python train.py --n_layer=12 --d_model=256 --n_head=2 --n_kv_head=2 --head_dim=128 --d_mlp=320 --vocab_size=2048 --activation="swiglu" --norm="rmsnorm" --norm_place="pre" --norm_eps=1e-05 --positions="rope" --rope_base=10000.0 --rope_fraction=1.0 --qk_norm=false --attn_scale=0.0884 --bias="none" --tie_embeddings=false --parallel_block=false --init="uniform" --init_std_qkv=0.0193 --init_std_o=0.00394 --init_std_up=0.0193 --init_std_down=0.00394 --optimizer="muon_variant" --lr=0.00626 --lr_mult_o=3.0 --beta1=0.93 --lr_head=0.00436 --grad_clip=2.0 --warmup_steps=200 --schedule="wsd" --decay_fraction=1.0 --decay_shape="linear" --final_lr_fraction=0.05 --batch_tokens=16384 --seq_len=1024 --doc_mask=false --train_tokens=106000000 --steps=6470 --dataset="wikipedia_en"
Each number is 50 + 12 x the weight over its row's rms, rounded and kept within 0 to 99. Layers, rows and columns count from 0. The size before them is the row's rms in percent of the matrix's.

# layer 3 attention key, 256x256, rms 0.0895, rows 242-255, columns 0-127
093:58 54 35 36 84 57 60 61 26 51 45 62 56 15 51 43 42 51 51 56 49 48 56 43 47 63 64 61 62 19 35 49 25 38 63 45 58 39 63 42 64 30 48 59 60 52 33 48 43 52 20 49 49 44 68 27 53 43 42 52 56 48 52 55 64 88 69 44 40 46 41 43 52 27 47 34 49 54 69 62 61 44 57 45 44 47 50 59 71 32 56 36 51 41 49 58 54 39 53 29 14 35 53 43 68 42 51 27 48 56 46 36 45 37 51 52 41 45 58 61 41 55 51 65 58 44 66 50
098:49 39 35 80 54 40 39 65 31 45 51 37 35 51 62 60 50 46 46 34 54 46 70 51 44 58 49 58 57 50 41 55 44 65 34 45 54 54 48 47 38 53 50 34 37 55 55 52 66 48 32 41 67 68 37 26 54 47 35 70 29 53 30 34 44 45 48 54 60 57 41 65 34 42 49 58 59 65 59 46 52 28 44 39 47 47 44 54 65 50 53 49 60 44 57 34 56 58 34 34 39 22 41 59 20 47 46 35 40 63 75 57 43 50 46 63 49 72 52 60 47 55 58 43 56 52 35 31
094:17 61 64 47 45 52 29 43 55 39 62 58 59 50 56 45 34 42 37 62 48 44 54 53 49 26 48 53 46 67 69 48 67 23 45 53 54 38 52 75 44 40 35 29 61 55 73 52 54 48 60 42 60 51 51 38 48 72 55 56 53 71 52 31 62 41 55 34 52 54 48 61 58 63 51 75 56 49 43 58 13 35 61 38 85 48 44 35 37 66 43 41 57 55 57 40 44 69 45 75 50 56 60 58 42 58 58 35 64 53 62 61 39 53 44 46 45 44 67 43 61 55 60 42 52 43 51 40
099:35 61 45 30 49 54 32 51 36 43 44 62 50 42 51 35 59 39 53 42 52 47 35 43 57 54 44 51 63 41 47 39 51 57 54 58 46 38 37 48 47 47 54 57 32 41 54 41 56 57 65 64 60 44 28 46 54 46 60 53 42 74 56 47 47 27 40 56 57 56 35 65 56 41 32 60 57 29 56 42 36 51 61 37 37 44 54 43 50 38 69 35 40 37 73 65 50 35 63 28 62 70 38 73 41 46 55 74 50 63 65 47 39 41 68 69 48 57 43 59 36 40 49 39 53 69 54 46
097:44 49 70 43 47 41 73 69 39 30 70 38 63 61 56 42 43 37 56 46 48 54 35 50 59 25 49 57 48 59 41 19 54 39 60 53 33 59 29 38 66 58 41 49 42 25 25 55 50 49 53 42 26 50 62 53 63 66 29 63 28 50 26 41 44 35 39 35 31 32 51 75 56 47 29 72 54 53 53 47 47 32 40 50 78 62 47 47 36 61 51 52 49 62 57 48 64 60 40 40 51 36 51 60 43 51 65 39 45 31 33 41 72 55 63 42 62 42 41 47 43 55 70 52 62 58 84 55
102:61 56 40 63 49 50 32 52 57 61 44 66 67 38 44 56 37 53 39 61 51 61 57 47 64 54 40 58 48 42 39 59 54 37 69 36 52 64 43 60 35 39 41 39 56 55 36 73 66 70 39 65 60 47 50 64 53 53 55 52 58 42 45 42 67 36 48 48 23 38 39 49 59 33 40 45 50 71 51 47 38 58 59 30 55 48 60 54 41 67 56 60 64 57 39 35 41 67 54 34 34 48 36 62 50 49 58 33 54 50 42 51 47 39 49 48 37 57 58 44 65 80 47 40 27 43 41 26
089:54 52 66 52 51 46 56 48 49 67 71 64 51 52 54 49 42 40 58 42 54 46 39 49 42 45 52 59 64 48 44 39 33 71 59 60 71 55 39 61 53 51 45 66 55 47 38 62 54 42 33 67 73 37 40 59 39 59 58 46 48 47 58 59 46 71 28 52 28 29 40 27 47 43 46 67 55 42 59 31 50 36 49 35 72 56 71 43 52 37 48 72 71 37 52 40 66 42 52 40 30 80 76 50 50 28 67 67 43 40 48 48 43 52 46 45 64 64 42 53 35 54 46 43 52 52 47 50
096:34 61 39 73 70 55 44 35 55 65 58 49 37 49 36 59 51 51 45 49 63 40 33 44 45 56 42 59 52 52 34 54 55 51 37 46 49 51 67 51 27 48 38 49 35 41 65 55 51 35 64 67 48 67 51 55 54 33 32 55 50 64 42 57 31 36 35 66 54 37 64 67 74 54 45 40 30 68 49 43 58 58 63 44 57 51 41 59 32 73 77 62 51 60 42 62 54 42 56 51 50 29 45 41 55 30 44 24 61 25 35 55 70 59 36 42 51 53 41 48 94 43 52 52 51 46 55 45
089:49 75 59 58 65 54 62 19 36 44 40 48 75 58 65 44 49 50 57 62 57 49 41 50 59 46 59 39 76 60 44 43 60 33 53 61 55 58 48 51 58 47 62 50 69 49 62 56 57 36 20 63 53 56 39 53 71 49 38 31 54 57 46 69 48 66 41 51 50 40 43 45 22 59 53 38 65 52 69 22 44 69 35 40 53 70 42 42 55 70 84 42 41 45 50 51 26 47 49 46 46 81 53 75 42 53 47 39 53 48 46 49 59 49 45 31 66 51 33 30 44 44 37 51 48 54 56 70
096:59 54 39 35 43 46 33 40 45 46 25 54 46 47 44 49 44 58 49 52 37 18 63 54 19 62 47 42 41 35 43 39 56 51 53 38 58 46 37 40 64 61 27 47 48 48 66 53 41 55 50 48 23 45 38 54 74 57 57 54 28 61 45 48 64 53 46 50 44 47 53 50 50 46 62 54 56 40 53 25 45 43 35 58 56 59 53 40 43 49 39 35 52 29 69 55 43 66 42 46 52 93 42 53 58 39 46 55 43 41 55 40 30 42 42 30 60 39 49 52 33 23 43 50 54 60 55 40
095:33 39 58 60 63 46 50 35 46 30 41 38 43 62 56 33 58 50 51 79 48 59 48 36 59 63 45 57 73 55 62 38 59 86 58 41 47 50 65 53 54 55 46 54 55 44 58 52 52 16 41 41 63 49 57 42 47 54 39 53 34 58 27 35 33 21 45 40 57 25 57 32 78 65 68 35 21 78 54 48 44 44 39 39 50 40 44 39 57 67 53 62 39 46 53 54 63 53 38 48 56 46 55 63 40 80 38 44 60 46 53 44 51 54 54 28 44 53 50 59 50 33 55 36 31 55 73 48
100:45 50 42 67 65 48 47 34 46 42 53 61 50 43 65 58 37 63 52 51 60 48 40 65 50 59 63 51 45 40 59 41 49 31 38 53 36 53 49 42 73 53 43 44 61 35 35 58 54 48 50 60 60 35 53 52 36 46 46 34 39 41 51 30 56 39 55 47 51 43 45 54 53 37 61 52 51 53 53 53 44 47 54 39 54 69 44 61 48 52 30 48 39 43 27 13 56 61 21 53 67 49 61 41 38 24 52 68 43 66 40 41 47 63 42 57 55 54 33 61 29 54 50 65 34 36 61 36
094:51 38 72 50 41 61 40 43 57 51 40 49 48 46 55 46 25 49 48 56 52 50 64 59 48 51 65 39 54 67 45 34 27 37 46 57 57 24 70 55 36 78 36 32 38 52 48 45 42 47 45 68 51 36 26 41 57 20 54 64 69 58 59 71 52 82 63 54 58 41 50 47 55 66 33 57 59 59 60 63 42 45 59 45 32 65 60 34 35 50 49 46 72 35 45 52 49 55 28 57 41 38 49 44 43 43 58 63 46 58 42 59 49 67 38 32 56 48 66 38 53 50 66 66 45 45 44 56
107:65 72 45 60 60 54 39 46 57 57 47 76 64 52 55 51 32 51 38 46 47 80 56 31 61 44 48 76 54 48 48 55 58 59 55 66 60 50 41 59 35 63 44 54 35 58 68 61 41 46 37 64 38 42 25 66 54 45 43 49 53 51 27 40 48 45 48 50 49 41 34 29 48 44 41 35 50 42 34 49 45 99 56 38 50 46 37 66 49 57 46 65 55 53 35 47 54 54 74 40 31 44 55 30 38 51 28 48 39 36 52 46 42 61 73 69 23 77 42 61 64 38 38 63 55 46 62 38
# layer 3 attention query, 256x256, rms 0.0884, rows 243-255, columns 0-127
097:47 32 59 56 48 53 51 49 49 62 48 44 44 76 44 56 53 56 34 45 56 32 52 61 57 64 60 43 53 44 45 49 51 64 45 56 60 54 27 66 52 55 51 69 38 56 52 59 34 41 68 25 49 65 45 69 42 58 69 50 34 38 41 41 55 51 45 56 37 41 24 38 28 33 39 36 66 55 54 57 56 56 45 55 48 44 48 61 36 40 41 38 65 63 28 39 49 40 53 67 43 19 54 64 46 36 28 65 64 57 45 58 52 42 43 57 41 53 50 45 81 38 58 63 48 57 62 57
094:47 56 48 35 54 38 62 49 53 40 35 41 49 58 63 49 38 68 45 61 37 69 46 44 46 43 42 45 69 37 56 50 42 27 59 35 56 27 51 61 39 50 62 39 37 47 41 45 43 46 34 53 41 54 64 62 37 43 67 58 50 54 76 47 34 68 38 39 42 62 58 35 62 52 50 60 66 55 49 59 40 61 56 67 52 45 26 22 37 42 33 53 55 39 45 58 72 38 25 35 44 45 38 57 32 41 36 46 31 46 76 35 47 63 29 56 49 51 47 45 38 54 60 37 60 55 52 67
099:45 63 72 59 27 42 38 33 62 54 45 59 32 38 38 63 51 14 22 40 29 42 49 48 36 38 39 53 50 54 55 57 50 60 41 60 46 35 59 40 36 17 47 39 54 45 58 29 50 35 37 42 76 38 39 65 58 67 49 61 40 29 55 69 79 79 43 47 51 39 48 28 57 59 52 70 55 56 39 55 49 37 69 36 53 72 41 70 51 47 62 49 55 43 44 48 74 37 52 52 48 39 49 39 42 41 53 50 43 56 52 47 53 29 47 50 49 69 65 59 45 35 50 57 37 53 30 49
098:56 56 57 60 65 50 62 31 37 30 52 54 36 35 60 60 28 75 47 48 51 36 71 61 28 39 46 40 50 51 62 42 39 56 58 52 69 62 54 42 47 54 26 64 36 51 67 56 75 41 38 38 46 41 33 61 53 65 63 62 31 54 67 38 60 41 64 56 67 56 24 40 63 62 67 59 63 47 46 65 41 67 59 76 49 36 28 53 69 39 48 70 58 70 36 52 37 61 39 58 47 60 52 79 38 60 36 46 40 51 41 47 38 41 57 46 62 74 43 66 52 50 71 57 80 37 50 68
097:57 46 48 27 53 52 51 68 40 54 55 61 40 56 62 46 34 66 40 46 58 59 58 49 56 50 54 51 66 28 66 50 50 60 49 35 49 42 52 43 40 45 51 48 65 49 28 74 60 66 26 20 48 45 56 77 42 38 69 37 51 39 33 41 56 40 39 46 40 59 21 57 64 59 41 57 55 44 43 34 49 51 67 49 53 62 46 52 75 53 42 54 56 43 68 68 34 46 55 53 74 42 52 28 44 54 66 43 57 55 61 44 64 52 42 51 34 62 39 84 60 52 50 47 38 56 46 40
088:32 50 37 48 36 53 52 05 25 57 53 39 25 54 47 56 36 34 47 26 72 56 54 41 34 58 46 61 37 52 32 54 29 50 49 33 34 52 55 70 55 48 48 56 31 61 68 46 61 50 43 43 63 64 39 63 43 55 36 48 38 54 43 47 63 59 54 52 59 35 66 58 56 64 59 57 50 34 54 48 23 43 60 19 31 58 69 50 53 47 30 42 56 39 45 51 27 53 50 44 50 60 51 70 56 70 56 49 44 77 33 82 43 26 36 58 57 63 39 56 57 55 53 49 52 43 44 30
095:43 55 37 53 72 62 54 43 70 49 34 67 63 51 30 47 54 59 47 76 41 56 52 49 63 52 51 61 44 51 57 47 61 51 72 78 24 37 51 38 28 53 58 48 63 77 42 59 49 93 33 42 44 34 82 66 55 48 53 35 40 57 47 48 29 37 49 66 45 47 52 47 61 37 34 56 76 47 72 71 48 69 46 58 62 56 54 68 60 47 46 43 45 50 64 53 36 55 53 67 43 47 34 52 45 49 50 30 49 49 53 73 57 70 60 48 50 35 68 50 42 41 53 28 73 62 49 52
088:37 60 52 19 64 75 47 44 39 52 41 48 49 55 59 70 63 58 26 33 27 40 47 37 52 44 32 42 51 51 54 43 36 81 65 70 45 73 62 53 38 70 55 56 48 51 58 32 39 38 68 44 67 58 49 62 44 58 25 42 42 64 56 69 48 51 37 40 47 51 65 61 61 37 45 60 36 54 49 48 64 44 44 36 57 59 33 43 57 32 36 48 66 62 48 47 48 75 44 65 56 45 37 45 50 48 82 58 45 60 49 68 42 49 73 34 42 55 36 51 46 60 35 32 44 57 56 59
095:44 56 31 59 66 51 48 26 57 32 41 52 55 70 38 39 58 46 48 56 58 49 35 56 39 42 57 76 42 39 41 50 55 52 43 56 52 74 42 48 66 23 33 33 29 43 53 53 59 42 69 57 34 51 43 46 41 66 52 67 34 54 55 42 42 57 50 55 56 24 60 66 64 39 37 45 53 62 48 60 64 55 36 16 51 50 52 59 63 46 54 36 56 35 43 58 70 53 41 50 63 46 63 54 47 37 62 39 62 62 65 56 46 71 55 73 61 44 31 57 52 28 41 39 50 44 68 27
093:54 51 41 63 52 47 46 46 37 45 27 56 40 57 55 44 42 66 28 71 53 36 47 55 81 37 60 69 61 56 66 52 67 44 43 68 49 43 47 53 34 38 28 51 43 59 34 32 48 50 40 54 30 33 50 55 50 37 38 59 43 56 42 61 49 59 55 60 47 57 44 63 79 40 53 20 53 40 32 53 59 64 41 66 68 65 59 59 47 42 47 51 47 63 68 56 47 59 36 52 66 32 43 62 44 52 32 75 42 56 38 37 37 49 57 33 38 49 68 32 39 56 40 65 42 36 40 56
100:81 79 62 38 44 42 60 47 50 51 50 66 26 23 60 37 52 40 25 47 43 43 52 43 49 50 35 33 80 37 33 62 51 48 55 50 72 59 40 49 63 58 36 51 52 95 40 60 37 61 65 40 35 46 44 42 62 46 51 58 42 63 49 34 53 42 42 39 65 35 47 48 43 60 42 39 39 44 46 75 39 55 65 41 43 49 59 47 50 47 53 49 55 61 54 55 71 64 31 35 49 50 31 56 57 50 70 33 65 48 56 64 29 30 47 74 66 77 26 53 59 60 48 41 42 41 54 43
091:76 40 46 55 59 57 66 36 66 57 44 36 61 25 56 50 39 68 24 29 45 25 37 45 50 55 55 42 66 50 41 45 49 66 31 32 52 67 71 52 54 66 69 57 48 57 41 83 52 53 52 38 67 49 38 66 52 25 37 46 50 57 58 49 51 52 56 50 48 37 53 37 53 59 46 48 43 48 52 36 43 42 48 48 55 70 53 44 43 42 59 50 35 45 36 44 45 55 43 40 48 33 47 48 74 47 42 43 50 56 52 68 67 67 37 39 65 44 53 55 69 35 75 42 49 55 72 36
104:39 31 37 41 55 53 39 33 59 42 60 65 62 69 41 45 45 41 66 29 62 38 49 34 39 54 63 60 63 62 50 45 19 63 60 55 39 40 71 48 46 36 53 49 42 70 35 59 36 39 27 50 49 37 67 44 49 46 52 29 55 42 45 38 73 53 35 38 54 67 41 47 48 59 43 42 29 57 46 39 38 27 64 41 67 55 57 36 46 65 46 66 36 58 54 41 52 45 72 61 47 43 48 31 46 53 50 28 32 57 33 48 50 48 47 33 27 49 41 32 55 42 49 36 35 57 33 66
# layer 3 attention value, 256x256, rms 0.0638, rows 128-141, columns 0-127
091:58 44 45 56 56 54 68 52 35 59 42 56 64 68 52 56 37 51 55 47 67 33 60 54 56 51 64 68 63 49 37 70 62 66 44 73 27 42 42 49 45 49 50 54 36 68 28 49 51 60 37 46 51 53 48 46 41 40 54 42 44 47 36 63 42 59 64 58 57 61 67 55 50 49 43 55 73 64 35 48 30 18 50 30 48 53 64 51 31 57 80 61 47 70 43 57 39 49 55 51 56 63 58 33 51 61 53 42 38 49 54 48 57 61 46 43 68 48 33 64 58 47 71 54 11 46 71 56
101:23 71 34 66 44 43 48 66 30 52 70 37 40 42 30 54 78 43 57 51 47 67 51 41 43 46 62 73 63 24 36 53 45 35 44 64 47 57 50 51 47 44 39 53 47 45 69 23 66 55 45 24 47 57 47 47 39 34 61 18 19 46 41 38 63 58 52 34 42 49 53 43 56 66 72 70 29 51 51 43 71 60 41 53 33 62 62 36 67 43 42 64 53 35 55 28 50 43 71 64 28 62 48 68 60 32 51 37 68 54 37 45 48 52 45 47 50 51 35 54 57 56 34 63 62 62 46 52
095:50 39 60 52 61 32 37 55 50 51 40 48 49 42 29 20 33 50 56 26 41 51 31 38 43 59 27 52 63 31 77 43 42 68 65 53 53 55 68 43 45 38 55 43 60 46 74 54 42 66 49 35 44 17 31 40 40 62 66 49 40 44 44 50 53 50 33 36 48 56 58 50 71 63 55 61 63 20 59 39 56 44 34 67 49 42 41 43 51 60 48 54 36 40 60 50 30 62 52 50 40 58 52 42 67 56 77 40 62 68 43 60 33 53 49 58 46 64 43 54 42 43 47 65 53 72 76 58
095:66 60 42 68 45 42 67 72 52 44 48 59 61 67 64 34 56 53 60 61 36 44 47 50 31 67 45 58 49 37 46 39 40 60 45 43 38 42 54 37 37 49 50 75 61 56 41 56 49 47 51 58 55 74 54 63 41 36 34 77 49 29 65 44 55 42 53 32 53 19 66 55 33 62 51 33 59 36 47 53 52 57 51 51 44 33 58 63 50 60 34 60 68 65 46 31 59 47 58 61 36 53 54 57 65 55 55 44 24 60 41 45 76 37 48 58 63 64 36 43 41 63 42 48 30 67 66 37
088:60 21 30 48 48 56 59 41 57 57 65 77 69 48 46 51 35 49 65 63 46 50 39 28 43 44 52 28 53 51 39 49 66 69 44 40 59 54 26 52 44 53 31 28 65 52 37 46 38 45 37 40 55 52 59 69 50 35 61 56 45 43 48 47 56 62 65 42 44 56 64 42 43 60 59 43 59 65 33 67 60 42 30 54 58 49 55 54 55 44 48 53 63 54 42 22 57 42 45 59 73 52 37 39 48 62 59 45 34 38 57 54 44 56 65 51 33 43 35 52 28 64 48 54 44 47 53 47
090:45 26 61 38 69 18 59 54 67 61 46 56 43 44 70 64 31 59 50 69 37 51 41 63 44 58 49 59 23 44 43 37 46 39 58 38 67 60 57 23 51 36 57 48 38 35 52 47 43 49 47 55 51 51 42 34 58 56 52 70 66 50 29 39 50 46 37 57 46 40 43 57 45 56 66 44 51 28 47 50 70 57 69 47 66 38 48 42 77 43 51 65 62 32 45 60 32 57 45 50 47 44 82 51 39 46 58 58 76 55 55 72 38 30 40 58 62 46 66 61 57 50 45 43 39 68 51 48
097:38 42 58 42 51 58 49 56 46 48 55 53 33 41 33 17 53 48 57 57 55 61 45 48 32 39 47 41 46 29 37 49 71 44 42 40 41 51 56 55 51 66 57 52 50 55 32 53 35 55 49 58 65 52 38 38 46 64 30 49 43 75 49 61 30 26 60 41 26 28 54 67 62 55 43 58 40 36 39 54 52 28 36 37 54 40 60 75 44 42 51 46 60 34 62 54 42 58 35 54 57 58 49 43 60 52 69 46 44 61 46 38 43 53 71 45 41 56 44 23 52 44 56 45 28 46 55 51
092:57 56 55 40 36 46 19 55 39 45 33 65 60 49 35 43 45 52 43 32 35 44 47 63 46 79 72 56 45 54 50 23 41 47 64 37 51 49 56 58 52 45 57 40 65 61 29 62 41 31 67 23 30 58 53 37 50 44 67 54 65 66 56 60 50 57 47 55 51 37 55 27 48 54 63 50 53 41 46 51 53 40 33 62 21 47 44 55 50 66 55 44 42 47 56 51 49 50 34 56 29 67 62 36 72 78 55 48 47 51 50 45 44 53 41 71 45 35 29 68 48 50 35 67 40 46 59 64
097:42 50 52 62 23 39 30 57 51 50 46 45 49 35 59 61 58 41 65 39 26 53 74 41 43 58 57 40 43 49 34 72 41 68 42 33 60 36 51 45 60 55 50 34 45 37 38 37 34 56 62 45 50 61 58 33 32 65 47 51 40 54 61 25 56 54 32 84 38 34 56 59 28 30 62 68 51 34 60 65 33 32 47 46 47 33 59 60 64 27 28 53 60 38 55 54 55 35 69 64 61 35 53 47 29 58 46 60 31 28 64 43 33 58 60 40 52 53 55 68 65 53 55 56 34 56 55 38
094:44 59 47 73 48 38 53 55 74 67 43 45 47 45 49 35 59 50 59 15 41 39 54 25 34 45 52 40 65 60 46 40 45 51 56 58 39 47 61 39 61 42 51 62 51 58 65 47 56 52 59 47 41 42 53 37 35 44 48 55 46 83 62 43 65 45 59 56 24 58 44 51 49 49 61 56 61 72 49 50 45 77 41 46 38 39 49 32 47 46 55 43 50 46 60 49 66 42 42 59 20 53 27 37 29 37 56 49 48 40 50 73 41 43 40 26 47 46 46 53 59 46 48 30 52 56 26 49
093:34 54 30 43 49 53 42 33 46 22 43 60 61 37 56 50 52 46 44 45 62 27 45 52 49 69 41 48 32 39 48 49 32 50 57 41 27 50 47 55 39 43 52 60 54 50 44 68 63 37 48 49 52 65 47 62 37 56 57 31 39 44 51 55 56 65 37 66 52 77 53 55 36 66 28 56 18 68 54 21 47 53 46 45 49 66 34 46 43 54 60 35 52 44 36 46 54 37 46 54 71 48 49 61 46 35 57 34 45 62 52 37 44 67 46 44 51 41 80 53 60 35 53 44 32 62 39 41
093:19 53 51 38 48 60 52 35 42 65 49 49 56 38 43 52 37 36 52 44 47 58 56 46 62 56 45 49 13 68 50 67 61 64 52 41 57 49 65 86 51 62 48 39 41 34 58 59 45 44 56 51 48 56 68 55 76 62 69 51 65 64 24 57 54 39 56 54 44 48 52 47 61 56 63 52 45 75 55 43 36 53 41 57 47 50 40 58 60 51 41 43 32 34 36 45 57 40 52 53 35 61 61 54 40 72 43 48 51 56 47 53 67 59 47 35 45 49 68 53 57 57 54 51 60 40 31 46
095:50 80 56 41 58 59 53 31 58 41 51 43 58 51 55 48 61 49 44 51 38 47 40 57 68 47 53 47 45 52 58 52 28 64 50 55 43 76 37 32 65 68 60 54 34 41 53 53 52 58 32 68 29 35 34 44 69 55 38 51 70 52 32 57 39 52 46 81 68 56 50 59 40 50 33 54 30 43 51 32 55 38 40 63 59 31 48 61 54 45 32 42 47 57 48 34 68 29 59 42 75 49 40 67 52 54 43 43 31 35 44 54 48 55 71 62 46 63 35 43 46 46 37 33 44 38 34 48
097:38 39 33 46 51 43 36 53 45 32 69 53 41 41 43 41 58 30 29 39 68 56 51 54 35 60 48 45 48 68 58 48 53 58 65 58 41 65 57 75 48 35 39 60 65 59 67 59 48 40 35 55 46 33 65 44 47 55 33 69 44 62 39 47 65 59 42 68 69 55 46 67 44 49 39 36 46 45 51 43 51 41 59 57 42 47 40 61 45 47 45 64 57 63 18 76 57 65 48 47 66 26 49 39 42 50 52 29 52 39 35 51 46 48 39 68 54 22 40 48 40 37 51 56 56 09 44 47
# layer 3 attention output (transposed), 256x256, rms 0.17, rows 128-141, columns 0-127
087:39 41 45 65 31 40 55 52 75 43 44 56 37 48 44 57 46 54 68 58 52 47 26 41 47 63 50 42 28 57 58 47 63 63 51 54 52 73 43 45 46 41 51 68 46 21 53 56 52 49 60 40 68 53 47 55 34 73 42 54 44 59 53 65 58 36 40 38 49 41 48 60 51 39 55 36 40 54 32 31 52 47 75 32 58 54 63 47 62 39 44 32 56 34 54 59 57 53 49 74 60 46 61 60 46 59 54 46 65 36 55 58 62 41 71 43 22 50 41 37 58 49 45 49 61 57 49 64
095:72 47 54 55 63 41 34 55 60 44 43 58 54 55 71 61 29 73 37 41 36 46 56 47 47 55 44 56 58 39 60 30 59 55 49 55 54 46 61 54 56 55 57 19 70 75 50 63 38 43 36 62 78 58 35 50 46 54 44 45 66 52 68 43 50 28 43 51 54 48 63 19 25 54 44 48 60 65 19 39 38 48 35 46 59 47 44 49 42 24 51 23 21 75 45 70 68 56 38 68 41 64 46 43 44 63 52 61 36 51 58 45 65 37 53 45 48 45 59 38 36 22 88 76 35 60 62 44
090:41 81 64 40 39 58 37 40 54 55 69 42 35 65 43 65 64 57 37 47 45 63 54 65 40 36 67 43 30 32 40 35 51 49 60 53 49 25 43 34 57 57 41 47 56 53 41 53 60 74 50 46 50 55 54 43 49 42 33 54 33 23 57 57 64 33 57 45 41 55 50 39 47 44 55 29 61 45 68 53 54 53 62 30 47 37 30 49 56 58 35 46 54 47 58 58 63 45 33 48 38 48 31 60 59 63 21 51 55 55 53 50 62 37 33 47 29 38 54 44 44 52 49 42 40 58 30 46
085:58 38 55 45 64 51 42 50 41 62 58 64 51 61 30 43 75 34 51 40 55 74 29 39 49 38 47 51 51 50 77 60 64 40 71 50 69 48 45 55 43 35 56 54 52 29 73 60 51 55 48 54 40 47 36 38 42 56 63 36 48 71 34 71 55 54 36 57 70 41 43 62 57 53 49 58 44 60 59 51 28 15 27 49 38 75 48 47 50 58 39 43 57 73 61 73 53 64 49 55 55 36 29 50 47 37 27 48 59 33 55 42 66 61 51 25 18 35 61 39 62 40 71 68 50 35 40 53
085:38 68 46 52 21 56 30 53 59 56 34 36 26 58 43 31 48 34 47 39 61 32 46 63 32 58 49 47 41 62 44 46 57 41 49 71 21 63 53 62 47 53 57 39 40 42 69 53 39 46 54 55 61 61 61 73 24 62 63 42 41 58 46 51 54 37 47 61 31 30 56 58 70 56 58 47 35 55 61 48 49 43 42 79 29 59 47 59 61 54 44 45 44 41 36 69 45 42 52 34 17 51 48 50 42 62 51 59 60 53 42 63 46 48 45 45 70 52 31 48 49 18 43 45 59 47 54 47
083:46 60 53 34 42 58 39 47 39 49 52 51 37 68 51 55 78 45 58 46 77 44 70 58 27 27 42 36 74 61 69 40 36 50 59 57 45 52 62 48 25 46 31 52 65 69 38 43 39 43 67 67 50 50 70 56 29 28 56 51 49 54 67 56 55 68 53 36 59 60 60 59 45 46 51 53 71 55 40 50 37 56 49 34 45 51 32 44 52 81 65 59 50 53 53 48 62 58 66 48 58 60 21 43 56 58 48 51 37 41 44 55 37 53 56 40 49 56 28 63 29 56 48 47 44 64 44 35
089:38 61 62 57 65 45 42 51 55 40 61 48 57 53 63 47 37 39 32 31 50 34 52 67 57 45 58 53 43 73 54 48 52 43 46 44 48 42 45 60 35 20 52 51 69 26 58 63 17 29 57 48 36 34 66 64 48 42 55 50 47 51 46 42 52 59 53 59 58 66 42 33 60 67 61 31 64 62 54 40 48 54 56 81 55 60 50 51 48 65 61 40 61 50 66 38 50 53 59 77 48 36 39 49 72 40 48 36 39 43 72 54 49 27 44 71 54 57 50 64 60 56 51 53 52 61 12 31
087:36 46 51 51 51 47 66 61 50 59 55 42 49 62 51 58 37 36 37 31 55 66 51 54 48 49 56 61 38 40 38 48 54 55 60 74 43 52 42 48 60 49 30 66 53 31 23 34 50 47 58 67 59 48 52 56 59 38 57 46 43 39 34 38 52 46 47 55 55 58 53 18 67 46 35 59 54 45 31 50 54 60 64 44 58 54 40 58 64 43 59 71 41 54 51 66 52 46 36 27 65 40 46 33 59 40 38 66 75 63 46 52 55 39 33 18 29 69 61 29 47 33 41 40 38 48 69 62
089:57 30 56 57 75 73 55 64 39 42 48 52 30 68 41 41 35 67 46 38 51 53 56 81 51 37 29 65 61 33 44 43 27 47 60 44 50 59 58 48 42 49 40 72 52 53 35 64 42 44 41 67 43 36 63 76 50 51 46 52 69 54 33 61 41 61 42 58 54 63 43 63 44 51 38 48 76 59 28 51 42 73 53 56 53 64 41 26 53 44 43 44 37 51 69 36 45 55 32 56 48 57 40 52 58 34 54 49 72 69 48 36 51 58 56 59 45 58 42 57 35 51 71 75 72 60 23 65
091:46 59 33 44 49 75 59 68 33 47 54 38 34 53 57 46 40 45 33 48 43 40 49 55 86 49 47 42 38 55 80 34 36 27 26 54 29 46 59 28 50 53 57 41 60 60 38 45 59 49 43 71 54 35 35 50 55 52 46 66 65 43 46 44 40 54 40 35 74 42 42 43 50 57 52 49 59 49 54 80 50 34 53 61 67 74 38 62 55 47 29 54 42 49 50 51 35 63 61 60 46 45 60 51 59 50 57 36 61 66 32 56 62 52 42 56 45 66 68 40 49 63 83 53 43 44 48 53
085:58 36 43 74 70 51 56 63 40 53 48 38 46 50 52 63 44 55 45 67 62 36 49 44 32 63 57 47 45 63 62 48 66 48 43 63 58 47 36 48 65 57 42 53 43 60 56 34 42 68 31 33 47 41 35 53 44 65 49 42 47 26 71 65 51 65 49 47 32 26 58 49 23 58 67 47 41 31 54 43 30 44 54 69 38 58 65 67 51 52 37 58 48 63 57 46 59 29 57 58 54 50 73 50 59 60 29 71 49 39 22 27 58 51 52 55 50 58 37 43 28 40 63 74 52 35 42 78
092:46 53 41 59 34 42 49 40 57 56 51 36 24 47 62 62 45 63 48 58 66 27 56 59 46 66 34 50 76 41 42 47 42 48 30 48 53 49 50 39 39 39 52 38 37 69 45 65 70 71 59 45 55 30 63 53 26 33 40 61 50 44 53 34 43 51 50 62 40 45 73 39 41 49 55 47 35 36 45 45 45 38 63 83 65 42 64 41 54 53 35 59 65 51 36 49 62 48 50 62 79 41 59 31 48 39 45 64 31 53 40 40 55 57 49 50 54 69 47 64 56 56 48 57 69 32 52 60
093:56 24 54 46 51 59 57 62 53 42 64 59 52 63 44 67 27 61 71 69 82 56 40 53 41 61 59 53 59 22 39 54 46 34 43 57 44 43 62 62 38 41 54 46 53 78 67 29 53 33 29 36 36 42 45 73 47 50 39 52 55 41 74 59 42 65 64 34 60 58 44 66 65 72 61 46 54 51 46 63 38 54 39 57 37 33 60 36 62 36 55 47 49 53 36 63 54 51 48 44 39 26 57 52 33 42 36 33 73 61 45 53 56 60 76 46 44 57 70 61 67 36 62 56 33 35 50 43
095:49 63 52 54 44 57 65 46 70 55 48 48 51 61 58 41 46 62 77 64 53 47 68 70 39 63 51 49 42 53 39 62 46 53 42 46 61 50 56 24 44 32 40 30 38 39 39 37 44 37 57 48 47 66 30 35 59 65 56 38 55 59 32 88 33 48 66 47 52 46 42 51 42 57 62 55 46 51 62 65 51 59 59 80 53 79 55 49 64 46 64 55 65 20 39 56 18 50 56 52 41 49 48 40 45 65 58 57 59 50 48 56 47 36 54 27 74 65 56 52 53 64 30 39 62 58 32 51